config.toml
d_mlp = 2048
activation = "gelu"
lr_mult_down = 0.7
lr_head = 0.00372
schedule = "wsd"
train_tokens = 927700000
steps = 7078
Each number is 128 + 32 x the weight over its row's rms, rounded and kept within 0 to 255. Layers, rows and columns count from 0. Numbers have three digits each. The size before them is the row's rms in percent of the matrix's.

# layer 3 MLP up, 2048x512, rms 0.122, rows 765-871, columns 192-255
097:131128145141072215184086092195112135115137129140182099223142124097114162134095121164132074184116115118122151107168099181140139068170160179062176140077134147089127106120157122106159118115129083
095:115119131130132108123162108105117123109093134170128094146144113086176118119146092133123169124146107158077114100117100141075154118110146129066114138184129093143138126144110067123189137137173190
104:077104144130100137142109098087165104088174109045076126121164168099077056079192106132110158130148124119127151122123154114134043147169146115160104154117086130067097057104140123140116074129141166
095:122115109141124139172149083118094136136107124139097146124119110155163139116089112152096135152088122157087145076125148087144063164081201131119131112138119153153065130109113169184156072095168165
104:102135089160073123106176115163127135124150123106176128163115129151164145091079160155165056111107174048119087116227135157163116103167129144149170107049133143077126112132124180125136051166149174
100:123146093083126078147126074115159058132152178182118146135113083086144123135140161156158188149119158185083076140115117146116075112072109128082114191113099122105088173148140122125123137142186147
097:150118142119142067084114121097046139177107089071104148129110127118072085082145146090116146141069137142146146097103091080110134142132162140083113163134122108134158103166137112116159143123110083
084:170071113119193136135142126142114136126081161102109110133072148093155155106221130081174148095096047098131123106107140184122124106133225151132119140142125094104148128158136162108152123146158082
112:109087119087110145127123114124111132108117069083175106172160170063085134141159116115131070081130172153153161158106116157165142132116121107113122161160143151084193143073094113061084119121143141
092:075166142138160059113168129136081164116147163123093133120104131172185160110134152138136154105157147151087170152118103086109141150139150121127179111147110114092162159148136143147168114114109150
105:138169131142107124147084167085178127154123136157170106122116143170112142139099150085171116087108097143092139126161121111156148081161112106143105158086128133124133132157111114178132132150148088
098:148120115125084114137132160178136085119110103116107093053138147176185149083150082082113145083164144137116194134143081126141103164164120126081119112161116137098139150153174113179128088166148128
087:151121147134097076137131140161121096104116114096122134123111081209109131119196115158114093096159111159107197095125123101128055120113134149113124156115192091101078136124122140145141085107135100
100:144125138122101125147120106090156149161176107082145169121149069083111129101107079097183160130120090117118069140190103122140159135121116151078129121110089116094167152127190219167159102169101097
106:152120111180133140079160092177136086108177113130160166161137138164154154109164185152111175156113127092151113035076133177107144087142156163137082164146077113133104117145114125166221110152171109
096:110154164133184135139191134096149102145093219089107185144174045134128153087115198133160190050121148132167083154096140105097096148145047174104111116130114126140173121122150131141153137124149168
088:182079078144126130101155122152148145103117077120107091109126162179161128067161102179120129105114118114081158124134168139130130073125116218140162137186124152141099221077093146156151166080187120
093:157112103167164129091136084136116185143088082155176065178070157109096116145066069181099107104140176143152152153094122133180121122091104161104103110136157132127219137139113098169114168164075122
099:129148187078086086102126174163137181157103189108142142152084201148099173220117168150087124091085114070093143126154101052132123124069100087168134114123133136134149085056168177117151127131098112
099:152142160125171085103069100107116189118113107100131082098153149174120189146123127199112169134166130110136117200117164117103105133123147086153160165089129116145092103171164187151142126109162163
106:061090072145062093123132125108092149118106180135146111204086161118109132091126124120161097163076124139079114154135091073160187180141143069158142126113117157135135128070182122082143138145156116
105:135081128156159101108097078137108134107190178198131157112136151139135123170128137119087157149146090124121155112140162109127176111147093099099114145110111089103150128137176121125177131151092116
098:110156107108194144115145143148133078128127127151147149189112092162128166129149163113090115076068077119150121126099098161146127101135077124155121107190110084122094192136133150146081151123111169
097:111142170121157078148149087165124185114099116120113128123115130118160180111084159077131116173089189151132118140132061114168090123112126135141210064185136148161201120130101096128127128151179150
094:184139159168115096102086125089161089135144090109103067134136145104091062143128117112151161144134160098097152074100121135109073074156115132079097114172126134159140168161175141173212152100077126
103:153129135136156158105115130145120074094150128086087117140057154106238163135085156151103113114182166135164132134104171162136132161153146058120171136157096121145151100105092107116116083113080090
104:094107109112108126172126134114153086159125101121092137120098155150131144096097119170187183105134116109200101153086121075164052099125142089099147157149124101122170106114118067168144118162098132
102:130144140130167168147172065153117132137114174193101104138120148136041119121136143193151166135129162128152082171070094062141111118139138138112155139117175117130127137088099071149184128086136078
099:145066143145087134102099074159153091148093076148086144107091102165109133143113149111173144060143124195096079183137132074144081187038143156108143123146117158086121130105132160089094124123097221
102:111117087146074152099155104089119158098109120126114156128078140144144099130124087060096088129128105138152162128135156164168122163125136136168175124169170141126141088110150095144145093143136110
094:058183098074163133143128111183088159114128100172178110096106095087123176092150171145123147156075130119156142188091121093169105115167180114140168141116135144165126163126158083108150134155161113
093:130114089171028117122104088118098149093119200107160117158129094135107104154164096086083114145132116139114135071159172090125129141116161154183147130060113055123189082115098074084121154148125167
087:146187102167147125115149120146148102107087103154158122161131204156154157110188086143079156134157142157113138119148107132165157112165173103157096103073168082154047105124124091128153106164180185
092:088111123154135107128148165105186129197174156096066128168107072161034171085097132172151166160163173183111108142149140095103097121178142112059106155112145133128103132087129111172094121181126151
093:115110137102138122187094190188181141122084109092145138121171159093146092162104072140150130147102118148170179091149133109082105117093115110146130157096122097137115115126145132165095076125133129
094:124102089144100075081090103119158133075101096172102121165142140102157082122095086164106113061133148204217057092143085151154149168099181113097103112196135145166133151099146105147118147080170123
096:152116147116126144122119127070154120095151161091111113155090115092070155096114091156136153112124084108152119112115136126153126095131127066133123134111179126060135048123095129143101149120125136
089:138140140159091131162056146125141154102143135145126172118086162121157129203091121124116080105136070191087138118129169118135159160113154133121080083112149119126135162126152177130122117116121060
095:118115160082069150075138117156107150081188135104180170099117144078109172153150191134172117148111150147191121086140115125102137119155088153144150200135063098184134137182173160113151118143097139
094:156091179072128095194127193119142091112127137131119119126124105138109085106159147149093123195131116106150160172175133146106082078056102120110169182146141169078109188100130154091145101135131154
107:116080109162079149173121134071094134077130224065150097099127144127100091193075088071135161097088131160094159135090120119106177150134123132175102103138130170112080125096133122128111128103126092
096:140183156115095129106150136111125142183120155147175159130145154170159154163164114125174128095143075089123081127114111126112180120128155112103067189125110131113106137186089139100130152111142139
096:124161122092158144113065134134118126172157123129117175054073118070106145133172169118178116119163106120076128124090099128119100112103077156123171079099096154156150127112139139175152100086077133
090:093100088169141102139101145122109107101084139143134131087186133139073131109168173164122116101129146118091159130138097113083129166094131158153132126124100069127083084125151148107135142140084104
097:133131064115154111104154151229137136130166131179199109112112143151141170101140132122120117132166104120122137079134136125095116084179145145144111128134130154125096153159186114134170082177102160
106:115094100182150138124123106066138137096106164136089141063146101174147130197162157111140137155111121120119119090090108155164107146108060113103127169143111123053123120091113163121155084164129071
097:132147114081141159088104180179146118064151066122111146171167097081151097152116168173162093198138150092161123111142135049065155149095116160153154109179166201103131080180143130097176104078135113
101:131167172176075140108134147118077103143106200169082155104096124114097142155160081136173149095138141139134147115133134092136100110206188122109164135125073127114161120104175100137145099110151070
107:119119100121169149136191138096124118102125123109086120149119135077179057162129113126175113140112102122105122107166082126094145157139140108161124179148104114107185165150196122113197155141128066
100:146201128142134143094181168092227174102190094067131110108146122157144151087114159116164175153094143106124155148077080117135125135142055177081211162134099129085124188092099108153151126119103111
107:168209075150180177150098121166069217166077176183116168067179070072158188127134190140109063171144132134153139159108097168104156161128158135180150065101104173192153139158089143133146128116158122
091:123137088150136124154158086133117145096118171104087105132167111156134131159121199178178098157164111141064073121082139038112088177178165122118123132080122121127141125115076156103155135075166132
102:123137150098145157115149125118066162118039134164119121116108148132145178098102181121123132126147143058128063072121116100155138104104116121084122149124105145109138141112081141153131165113142106
097:137129119132112084109142125138103119157107117146182126101151109158180108119066133098168189156135152201144041124116119108027110129142141109179086127134088099071090161119162183182147053153082152
100:098085134092084090148102093157112125148153101143089110123089161178175103180145117105079086143123124118129133169109070126173129194187101099114086112162123157098119140132158095128080085112178153
094:084109105082144105142092098152086074153117140115172107187163154202125134126144111173159087118068184104151175151144062121145095184082089136113164101122147115133116152159151123132120109166138163
112:126129051126109128084157167097105183115144126100156139160194119126124185156134115095118133185188111114145083172167122148131148124090103180119138153131171111111105169144194152151169127130128151
100:169145171133131104148103137112047135126141126085068150165134104177101167095143152152044086084153117072159152108166141145139120090096113113099172120120122122114188197094145151092127091145135177
092:143166110134155064150152085140089084094093127061166138179152103128147111119137144091174096200088181176149063140128123099145143088154146126065089112152124096196112081136143093159122101097114115
102:100123113092163156181144080090116139090143171104142137100144128115114112101163071092089082116140121158135129122166100114154120137119164119128187102100140127090156093058154078129145146143124115
101:164102109119100100177127130117146130138136109113108127211139046062110135097124138180155168134182147131129112119141149122141119183089168138144085153154159152135145100132124166153063177138166175
100:145171165158139105108112169066151173082106136133188170039085133109099161161088109113136073119188076127115102130165135188112178155179139136160091137142144113112144107036173147147178114067092119
093:127153144171133089099135139088109143084089091146112091096136133106105128112101088120184222160086121133104181142107105120157166118124142073178151068128149138111070133163114136067096137123151129
106:132128099134156116097201143074080173158129154111122215096123128128102129158145122169148152092153143148120183152069132153100120160080129161102171198129117135097185138168151092105183140088126148
088:103119134140110159112137144166156155086133132089162144172157098143119186150146162143126162115188158124150196183180134145113144151136107130083050118116187145072151142114072166120128145145163139
102:097140130149087161142136136110086153129170156133073150085130094169135089096118157155146083105089160095150093161131148194098072139170168123138110119114125150143141184145128090165076135167137178
095:120145127142147164128153146206135138098090108128126150126167063178124142081107065128145094114132152120145131153116129161156135112176171188113132130097058090132170088103151111157106145080109068
100:077114159088088078101168171135128148086110120109147084138092142139140149104147157162133181073053092102153076115091076069113144154127193140187183109134115177137183138189108134122139112092091127
098:137106058105111226134120099089086085121131085118077184120184131049164134128149079154123119149164132079134127108128158159116133133088037144168128144100122124082130088132100093179121220110176119
096:148105120092093132119079192127147136142138122156080144083134144118130131092129131138157169152191120185164124125137099153153108153125120083143081105137142130163168164122150143141119194127084146
095:082134137054161094114130122122140142065150168096087121158131106159117102060118173123121105129129149113146210107104130134168140173126143145114156080119137119175112145093137109165110099129061128
099:092126117142146118128162112113105084091142146192127098083131103034123130177132082192099106193096140127052086089123147173139159117136116123138137125192096150128130115123144132141075135162128093
105:068205069149105172183135107153141119096106144132155079127108102142103105184172125111092187095161097121122118131070161096198145063114176068140100087133132104117139143083158128112158156114099154
099:066128166133088122127097145154124113108105112107102143150107090044126221131176142179161116141096112101113173131118097140149132082117160119149176136139073123177150064060149147172159093123153143
095:118100146111162124167136127107097172087134188099109113097139106129091162103063161086071108156139087083109169074191151130118136120141116147099107181118129163158143128111090138094092124167196133
093:120152142148101122035094137105145209135095162140164152086088110118104110076113159159071117153150079160168108065120123156103112099123083137194115094180087088158133165087125204136130103144138138
090:134066118111142118121128068084148137115089125132124183176159142136135105096120172084147214106119094114160074140178143102085121152125146094056078180143115152153092186167168120156142073091131103
112:113153123089209217183136104106153180119091168164128152115152177173104111164079110125101118142145111134096117000156120137129175163101161098071119118095120146169176144102130104063088090084125109
098:089084154149107151192064107150109072164145124157179105090097137074162103166166077059138138143100060129130186178090161159127127120122092084084182097119139103136127108148096103161149100116162169
132:151077156152117186114099112097148108169148139133120125174060161110139115077126102056093127095106095103134132129087108096090137132102164107153088170154118109145137131147142168115134130068104107
096:103143130143090129082140079121192062098148180137114210148166138086112144122167134117122089082143146154108146195155117147146164141095075075201129164138107093118192095148167099081101139085119170
096:098191137100077137114161040056151161135131190165171079110135112136118153077121098145193120087210153154143159117226110132148103142135142149134099129150073100129098093210096139126145141150175178
097:125122159102092112169164129145075169175138117146160057114126109152125144100141134157147087152146115081121121121143117095065110132119117134104115148089137111149119126102189168184172079134125151
093:077098228186101063114171047146131101133152090122123138036100146102152097185055122112111129156164199116152123103127111130125144131123131084142095088105081092111102062141152206097147150104120066
107:121123179162147151111152138105170094135141113116167188130098142136184133166119101149164117148140096124147121162103080164076197128110187114140178115139038147106120121135110141092146116099164089
087:060147134140094113172126122104166170123092114084132176149158113196129136130196176142161154115109129142076093177108073189179135119109097128175130093103098153142147118137127074137135138152116116
092:060126164151144137137092108120089174136173170110162085101125152190142065098116133134128111114120153160124108188141115132182146045150149088161173145134150112120151113104135100093112078144138183
088:088136135092091093155134095153145092117151137162090149146132084161145107102154130148119167148143086144127095143108176144170123124153135215084159088134099126069082148108119109142154110176150108
101:157088186118168072174100077129071139070138124145140120121117087165090155089126157112126108161137157131133115150141166106166164094078077153164148158085101106132137114158081133070128159144188168
112:088135060085135117135064193161135142136137101104101108135093149133110139089144180074110096106101135091117134153188079186138164144144118107148119080138120108116173158121181136196139087167133183
103:160104150134093106178181084114146100099164106117143177178088063112118087157176135115133113073146087154095150187080130116091152157150141094139125109116100135132164184174182119195147124080169098
088:133097150063130151154185145148100137092146199212162140139161075107150102156105152117166073122126067139168192122097146146136179110151162147112171200114149111157068173134113143122130099141142090
098:095167123127141113084138151171168167172168094100195124104140101093151168158104177151121071163111158128092173161178097144153108117124150106099208103125060148085161135108134214175158121094160159
099:202138172116153106145124116143075067172138144148062131132161146174169119095147072101155122065114171129120178099141128118181117113153115164143126129184198154154066145085090068085087124089140127
109:102173040107068193152113075091126153159150126107123162130120126112171142143142113150104149106122158098156128157116140109106167162152156110157132119168050178143152171154127119068127171151134094
101:102174162154100132170115110093161091152080150129119086118140128096114121129108182103093111114100142117154160119104124108146121122136118094108180141122133162164071135159120083081107150094149137
112:119103149181104149158126130064145160099121095091095169091164143092138169145120083115099152113175144143127165082105112162180139150087112114125117156118148146117117133145025112108147151130154157
110:148091137102085148143154109125104127153141165109164143114139122122125077092142088120112130148124109108126178114103098176055181156087122084153153165061083107143110152145137167104184147112116092
096:123100169179110121110154153079134102101081179163089085166130139119146152148144133104139148174140128137156104186149088125130125148117132119134081090084124113192090103090174094129160125202130062
094:134198097118120173144141181124092145149118106190157088097071175121104144112085142125116086209115146089103134098104169093135123107107172108111130152151126194086174091181159152118109146152116137
108:082135200076117142154134166160107060135109112124107132150162114143124063189101158142133116123092163114151134158240129100181100176137116124127155122154167172095127137150100145163146133107178132
085:155112086128120178095190143084222149138085132149133101130203140083106136038103108160153148129151103082160111122109155150148139127158179159081120056096132111092129161126207104077132149105142128
099:190132080134126114093155114127130060132120121158166197079138105153131196135128171133169066183143111060118137127180079143065110121155113144110134128129113096113152116125176074117092162114157087
095:121122124103090062101184135168163129109102110113184084120151106138141139076130145112140069096143091151155108148124149045151163087108105132071121119165134199090103149104138178130061132149145062
092:097157094160100116180130129170156086100135078138125126115076119110137139127148166150031113054174148141141114121089172113081105082120133100102164061165150086193121098144098159142167111186129094
099:114121177171141109133107201055173127123198107095091122163094121149113089129056129162083108130109086125135153091104107089132149109139128147142111104167190130147155090170147202170106136166092177
090:184163153155135129096114117117147134180129067131039072164172127133132119075184145113150126146099166115120063225125174140182157169105130140157132123118188067099112156126069163212091085134202132
# layer 3 MLP down (transposed), 2048x512, rms 0.0467, rows 765-871, columns 192-255
100:124143139151119079149107131130087218108145175119113169093090117085061116118105131143128185090122092048173130138083111127099136122119116099143131098096098119110109132043165106173118089097157172
093:148129163116176114146077085116161164145119118123156118151129105164164154147118170104140114172099146119115166103127166114091144126106137114172140079081115162155097136058089133107163080166057165
096:172148128141074164081086082148094093169064123162145130146133124093172103153148126140165134081063106156068199164083151081142198142153093161172109099122122053118151193172150128137100098124156098
099:137122147135112133110121048156102133140135146112150151141101125124105177144156138059093158175141123147125102164190130091135169115153112071087142113122131088125107111155155117028126152156136195
109:145155158092168104116118148150141110188095132121087161090135123077138103143105169125150059175105158204105115171067172139130169136145131086137134132146128157189141110142111121114177155113162108
098:105120134186154090146076147127099144176168126100095113134105166131067104172118128134159108138140130134124157140140108096142159086149111090186106140166142089139116066152120146142082164108182081
103:111173157157154126168159136139152111097117068150159118212146062121127130115126110147113073150169130115170117129239112096114152124135125090175112090103125151072149126128164130084109145090130171
093:206160164096133131113154131154113118069135135095072146149128102218163174115085159147125127063191085095106157188202108165125157131152150135122097146086083213157073140050121150112101148092115129
110:172124176045118105129158122069136174133172136133088124121110147093084129120120135122099172164132098090156135078088100108116152135131146145104134146099145097145080071099152182141155122086133049
094:112146110144128144149117112131110161143154145144113114056104093111143118136161168173110170165092094089170120169106117104137155131111130144169193122021122132140134102164119112148158127168169199
108:126129134155145121137168085146132114132141147131148106135122118195079139167152146131090126106126094179101084114168131146120079164123108169149118150156145119106100119137084124153074108143165133
100:074144135185156084156135102143132154113201161122091167139154094176172082150096126132124172137140121123101101165140125109141117101102151117068077125094120146171171088152188162092133099141077117
083:120107123093132140136123065067135176149123187129151144117100057105166079124000128112108185098131106152145105153108089142111131102118136121101153111155138142137134171083127087148156114217148120
092:092057142127112159092121170096113164092167098148123122134105118164112126091075158064112133177096196160104177045074135137107114152089106123113118104137115155095157099168138091148153106081066197
105:160133155094141135131074124124176146130125083183109164124174097095099183143092117132107227125079171104086143164102144101137103160180123113121133143051138126142125069113104177108143184151084122
093:098093161124138109070065154143142131132157088132067071184151223152083103130158081141128096120151156091100162123159187146122165127071177034116139180146155071155078088106119123126108157159098121
087:132126158159156077131066112097190094111186097124099145121082150116127057168083179122115096099087138165159134115159114133141122107123140130104105079141102131150112104115155193139059135132112086
098:138132124115095143110087157171155139170113125177155094142111134099107145117067118147119105159190183081177111123200152085116154136135145094112142173144086080132160196138140195121126147108150141
095:153115118103164152091125125154147087100146124145052128113084081169193079189201091120103139096093141162181157115109183122159138105133104150115089160136101138138140126110104150156141162089172150
101:165121076165056183124115198145087148108108055134112094138134126116143125072088179076165172070166188200139095096117116111157109123117140117111115145094158112204124168077151112122121182138113060
103:092196164106119190103138115123146159185116180161140123100053175095119123127149078071122114139117086152122073080151104144097155107226136094143107157147125163164104120106158196149093095140171161
109:176086200114063145163112079097093066138103094142148107080107122103080135070173178068141117106135143126172150131181162109168093124169103139161102075092142136120095167139101147128103186184118115
096:113116198117115150169213093094144120119104107154165131128143130083124175143128155128070142120154167107182158102099150136112106109115148091069127067074156118135133092107100129106117133029105149
104:091126088130140153202156112123136082113114143171160108143115163099148088061179116136114122152098119121192124091104129091107065114111122137144110136139085164149118165068077144095109135050155153
085:135161085123117158129118161185019074080170172161152117105108101140112110109145119102122206045166178176123115154074189089154106109151064188112129136129152119092155127106110109083097101084152141
108:158143123109145107118109128145080156108120131122066124096107133101195126125141151173130084125134135114117099147100169124088182184106151073153115076138185120115119091078161071110080108187125097
111:084127089095131133118127109124122078138139115142113125107160147120100093111067101126119112118156092152119132105090131075080149167152132153069063139170116091051097151136149149099143170151150173
099:132219128114150140110121087087177149141133106125173138102160121112095165135112165128161128205120105118126137136094173108179117129191136078064087153160115165112144136119082129151091112124135140
093:096092100113171118177124160113140128076114088164199113140161136092163107135166178129053124067123148111113161155113097098115093142136130120074136129150114179092095080157095163132131124141148121
098:108169158125120109208135134087128134126120174134093160056182137161111146113066167146129160150108076140121179106114146176092089118093117137074160115080113102117102134110109202119104154087086150
096:142116161113084134102059063068115144155136091127122155108117157149166103188131118128120077107232114111159070100176064098151199124116136138150111139162135077085107160110149097093105131172149066
094:101149165110106110122110173118189148122134078160204130111143086095079105149106140112132155131119120111123147100081117136121142091106166093131177151120110124064090091119131095127128112097146125
083:106154176170143091094102123139132110173168185133136109089160087128137134110189125134084055168125149055102094151111115077103091048168155116127108099066107161102126148118200114151108098188178143
092:108146150148118149125093072127083012123111101113149173121144110157194112105172176116131101120119104139113102204185130134136108066124145116121113097114124121141166149167211137069223124094118150
097:153140117114093067120121144140135180142123104116069155123113154179185113180146107100143140203142143113188082122116132108126103126109095134139159122136110217109115127103143173146183058120171114
086:107162068082162152151080117202117133166139165144122104112075116110097140100155138122114135134057123124099144048106112166133074070133124093154120146097118121115071132151112163146107117185084111
096:132156121147179105096141155144082140152134129166129167091083109067125111127153134131156166154171173161141106170150153119150125114156168183158115086124127153166091163105120124119121178095106181
082:145131104107128167117124093135086188166177112123115127117103177118124131157196146097137136138078074128122120126101113092094106136142089155121147149113160159077119131145098104092144063121131087
101:140142101163142108131124087085199148207105092154079091101197145149169133127048165096115126119165149102049086133181165174131073121092140137099120115126147184119110107099117093170097108169153104
095:150096114152136128151185101144167081142119131126148180119151067096178083160152107129107155102174145138127050094089106122123049153124139080133136156128127146139088107112138121138171109148162135
106:132156173112185148135117066164122150144114133110149109095117151157091108126153145058093109150094161118143141148187137129098096133148117077163133101111140108094130103126081104122113110161161195
101:114173100170138134170106097180150149126154139105128111122135093136075099115112117204140115136088130155152108137168185136162049116110149132127216052061116157130178192140114153156066111158156170
090:128127136153114118143097155106181149123116092145123112193195113222103130128096150080200140132097122147145121161216126096127089136128172085081105141083159187090166123058120117094174160131135113
091:140089142089106096099143125155125109115129138106123151112094205094140132166189115146094120146112175185162167093184181185154119155176084136170133144152092177137087144102109109188152149080097145
094:100102147187124131148178078068125158126152145069154140134125084139154061082078155091134097078101111144133168148118107071156116148150100102090184105142110073180122110114111120160120166095145132
112:139140096114177100049085145085110127102155151133086100158120076121161073110090149144105116121159120099159089146047119095155122104101137201120186099177179133135123112120135190175114076140111150
099:156131118171146150098074118099160129108116091191125145101125148115105191110139107090054119102102110121106141120069098120178086156094199153102105109072097105141140097098133118203135136138137096
101:118121131150099171076152117100112151072126102087120095129128143113172136115093143173038136155073130089110100158119071104133197146144126116120133120119139127223110108112125150156083203140125096
108:186105122121124133177159182101106097092145132127129175161065066104117086141131119176132139211117126163103175192104132101187148126098162122203093153059127115157117041165111151098123105143143078
098:124125144085107108156112152141125166181134186109126147131156079127099171123167111066173104081132106120125182133155144054089148106148141138139049116121132166155137132095092116087148107090149114
114:119099158093124129194106163125161126065148112093114159102147141096101145154092117159133062113182151168147168145142123127126170141079161124135127153118086079129180157123147115096150137162193165
094:129129164172170082147059090135111134149151145173206101106099158154170082109143122121090096140122102096135101134079105193123139154134186147107086110145094147090188173110097136133130125182077166
100:077160136174121151129102125148138115113138113179125151124134101093181113083114157171162111173134175082057087158101163099101062100095117098149099100140084200140144152104130156147110153143145244
092:173086110168160147133128113129155134094119084135119172110161061103117121154134143129170155092112084133138151094107093198188070127133108151162127173148180120150096083151101084108140193119085106
098:131125115142104092077069106072181106123096139118109109126167083122158096092113132134127118072058155174185134089169140087127101125105112149151130135074132082125164153102156202175114171139121119
096:208095188222161183113158109137146200155131072169166148120171064139116091146132150109107127143135121126151097112085077153157113089163101086146104107131103164111119163132146132084131172135113129
105:121036190130115179171161083123096168069139179130157107132113163120143075130104092102134052166141162149098155076178117097176154107188151171107107125083090134176137147125128188096150160142109117
100:123113115157099141097120143124188134179083179143110151110131140096146202132118148106183137094148124090141096133071152137181116198176217140120150152104138136129136099083151136107182139137139102
086:089102063124152147092125141143137147119152113118104190137110118127101128105107131066076119142092094127088150085079167105104138161104162057174089115063133088099104102144039200151146129113127154
104:124173162160082135150102115151164074150153085114087081095133146086129090155086166162126169132136085117111121151140123098184106049109072124046084083108094091152109116110101092173084198182111174
094:104078120117064041112099116170147083085082127133135104106190173158162081169128119177124122101158147101151149087072099097135175089176146054132175119071097057120094150176123132138134123131147156
104:121147075031176033139086108133137138105146095070180090102129132131128072104101102134139117167056119094129145150180077134134214143162146087130086113155124164176160157121097082090089126156146088
093:121086151080194091136094154143179151135115089161190078103108106147193139105185136143051199114140096136115144114129100126148179138135160130123153123142141145108119153114189081135142088135093126
111:123165102118207121120138121082131137124159136149142115148163155105114146075173113102092158081113071143149119087117183152119128179170104117084056081153142103128120144148155144161156109139091163
087:109112166154110093115151099113153095219152130176145133081116120133114129078143152066186130107124099142120117095082100153147117094149162126141120088114111130129138154113182107157139140168154211
110:177112146148118096160105124130147108097059144093082124091161108169146144134162130102133151053088116133126167117120129188105157127106079115164054121192184105161087151123160161129152146162112080
091:166146219164142127143132169082107209106164184144149148113127153172118139191129153153114153126112139149090133166104117061146161115140124122110161161190083187161165107139073145065125118111141115
100:111114158132153114141083088130095213154123134146135187115073102071084129138151115074094141089038170153107104082100096184117194148128148150205162168158152160110128160148136121164092161182165140
095:125125135161120133163111141083156157136106096116082153086074180180132133150109116092099110108110098101109087126143187069100160193141155131122140156162162092087188114075123114131126132181143067
102:130119121104160159085164032141159140108075133065159149090157083172053141129108085173106169093155091153133121174181128133104165132201148180159124103138100150123136130133132114146140159143149111
094:100100089170140092125111129149130140098153070146106093086131142079159103148182059098113100114112119106130104131138092149134113142127146095127139104129108190102178174105143145132143090160159133
097:192103156173076151158161115154115151155119125118097083124107145126119096125096168132128157119066091089201069156103103132110114181150173094109094140118147125122091137185083139101157164180135142
104:163151124123093130094137139123174106155139147182199144180133093131182106145158149127119088141165134130149108127105165151113105107090130106098143130122160139138063150102124090120072137119120135
097:135131098134132157095121117132204164160107149099100154095203094127079176090124109054129154160053124125040108062181141068084088151123159147111114183142132126112102121186142136070112128138127141
097:128093099124135146112069169157086133157134107085145150098078142133056086161161161170142173152161047151188105127163092137099178134112173094118097093148137123055104101125106154114134061121139106
098:144126119113162112119126113152107056120116143112117131098165080101171140123142171096149146095187135161122178122043161162158102102099183119169149122094150111155088094166143129133151146153175180
088:155112179182150201163091156128107115088103066131128055123120082137105149112121126125091123144148081085111143116043157137162106132096066143109067110143103157122145140080126120128123124163092119
114:102128095144120053053098159137138115065133123221146072086142190097172145161122069126126110093118128120121111125089195098103080118114115099155118099130095093174149109097162188137112171145101161
101:140236177137146161113134116136148146149095131103119135160128063183090110101124113119135100063118142160136108090171130115140148120146142088174134171120103130143115204093123136161100174150068073
147:151143121154186096171147123130131135063121104153160137142135116175105167134131167131156141176119129104164129084117125153076112152137130087172138074073057143137095106080115178160137134125094134
101:094111116139160107138133147102113038117147114109124108117062118121123100110117143081184084164117097073168101092145115130112089132095146085088155166125121154154107150158110119181137071143077114
097:125080143147137161164142113126154142072113194110109143090070099123177113165142139093099114116096108158160107090148112133053172213144152140106077127075131154166177145226121124127057138172127087
092:128106164159140088108115146123133140082143147155094084152185165124112063123075073109195069149198102098143170160108161111077141126120125121117163169173163109091145189129090119125073139106224113
095:151162141109161147159143165148124105175201124113169126185113125126117131138148102094160091110066072142097108110113118117122153159088101115140132165141137149153178103146139103142139207133168151
110:164144119144155096159142131065139129160182140078091172097111075142105116090150180111137145137156124125147106169117167120159152105132106153090110180109122155116162173145127099179147123156154123
085:137134116139131126133116131108091192134197159144135133118102124129135089187081110112091137133056139171132131117117189106092120111137122135108087122189117167078111141115157196121124109120151130
089:126175083093082081089114129127167097065140101144120086085108144135126153106131123106135112093155064110155193167093072082152137234129152157086179131176145149086132137102133107148082159160179110
088:120106192107121123113100128190155120129115137125146161150141188132096115065157148136150103159124110098082097153148123096071083143130104149131131148119148138213134133150113079136143107121120151
100:124124124150113110127096116107171150194127125120137183192090108127186096093166136113152119122115062144120182110165130087154083105104112139133166126099094089068106087073087143114055126098070081
111:126138075126154114152190087139065098137254118141157135157143162187187121182113106128109114046174108125127132127151151157107144138155136119172104083124129124113127128106195164159093147198107080
103:160121094136160123092151155154099093124123127133117129125108168133103107152073111114136079107094154052171136148066163116137137074127166115140143097143144137142146126106059134101095128150138138
080:133127115125097144150095131082208105187142130130125171081073124084091073123173074078115131122132120094162141108168080110099129087107138106062111060177153123146160105148122102055148102158095112
093:140109113111055085118086111126177115136133121169109121217170106082108123146131132241132152114159079151116203135143140148164143176101121138131146141121118128133129141092153094118122146084061118
100:185061163181085060122202149133071206147061153166154110104085145054085135127154026059099118154087143138064081128068094154092122151124096125138144143102067175110096170095126161183137121104136161
116:160130082135079068106143191132099079166152163136140100106123133094103074167121117150139096123135128161163104144145115142158138119137073095082102154132130141063106125126145128133051102205153126
094:099132156143187095082079150082161108085179088085148109133147134150116144191116064145079116141136152139117112106160130140149095175173110108206039174099165129157109124148045156105110137091052162
111:145084204131112080135138099163182139114129156119185159110117156047216087090139131084136131128120124158136141141088136131085183193165110130073145182164148161147119091096134101111097166089118121
109:153130152128123111091073109140150132042117131152151123179136105109095103133085124131125129106162145085166106146106128151066136094149122154109067181141163116084138137066196129164081086125108111
094:127113120061122101093128096164093156141099074133079123088175058128095110149137129120160161071099133164083119104087152172107127099140130117108119162120122151151092065125068170083087128152204202
098:108117125130140076127095097128134139103123135097098153129201117202143092096117142090143145115078125091160100173127134096103122161081119172143155145105135150105117116115129162102079096144090087
108:162183171107091097138130115123187157176106163110109092155113114088125121175128075202080151116144119116128150086121140119108119112133187098112089153041093138145115164136158164078052143104187117
092:155121152133103131152112155094153065106153079107160073110144130140105141158085125186135114062163141082073137179054146141150095118139134141108127102089093161173102140114113138084110105104117168
094:127114165086129106131105158129079075123114099144128113166157132142143043148140213118176139130151136113109163082041124167149124117120164136101048109123087107138109111133173125135152110160159184
093:117138110089092120098117143157078138104159060085148122101141098130079119129156122086113118132140144096130145152126100128107109095141145135179075160146116121129115115109161104146132149179123153
101:108133124196196121146161126110129045134102104080163110097126072122128132118114147105132106112147141146062140092064089109120150126101125123167149158116131121070080143101121137105166144114137140
099:096124114118202200152164111115116130123098150166175140070132167082161154132155137068135173129126219105087120148115088120161165123160142097134107156111203208118175122084145058093136141144138153
090:095116114151165103201143135188162145156149126106119105114145140168149135090147126109088084102161117137076154096060135148149152209137162149137164152154137202129146194119160101163133137122146155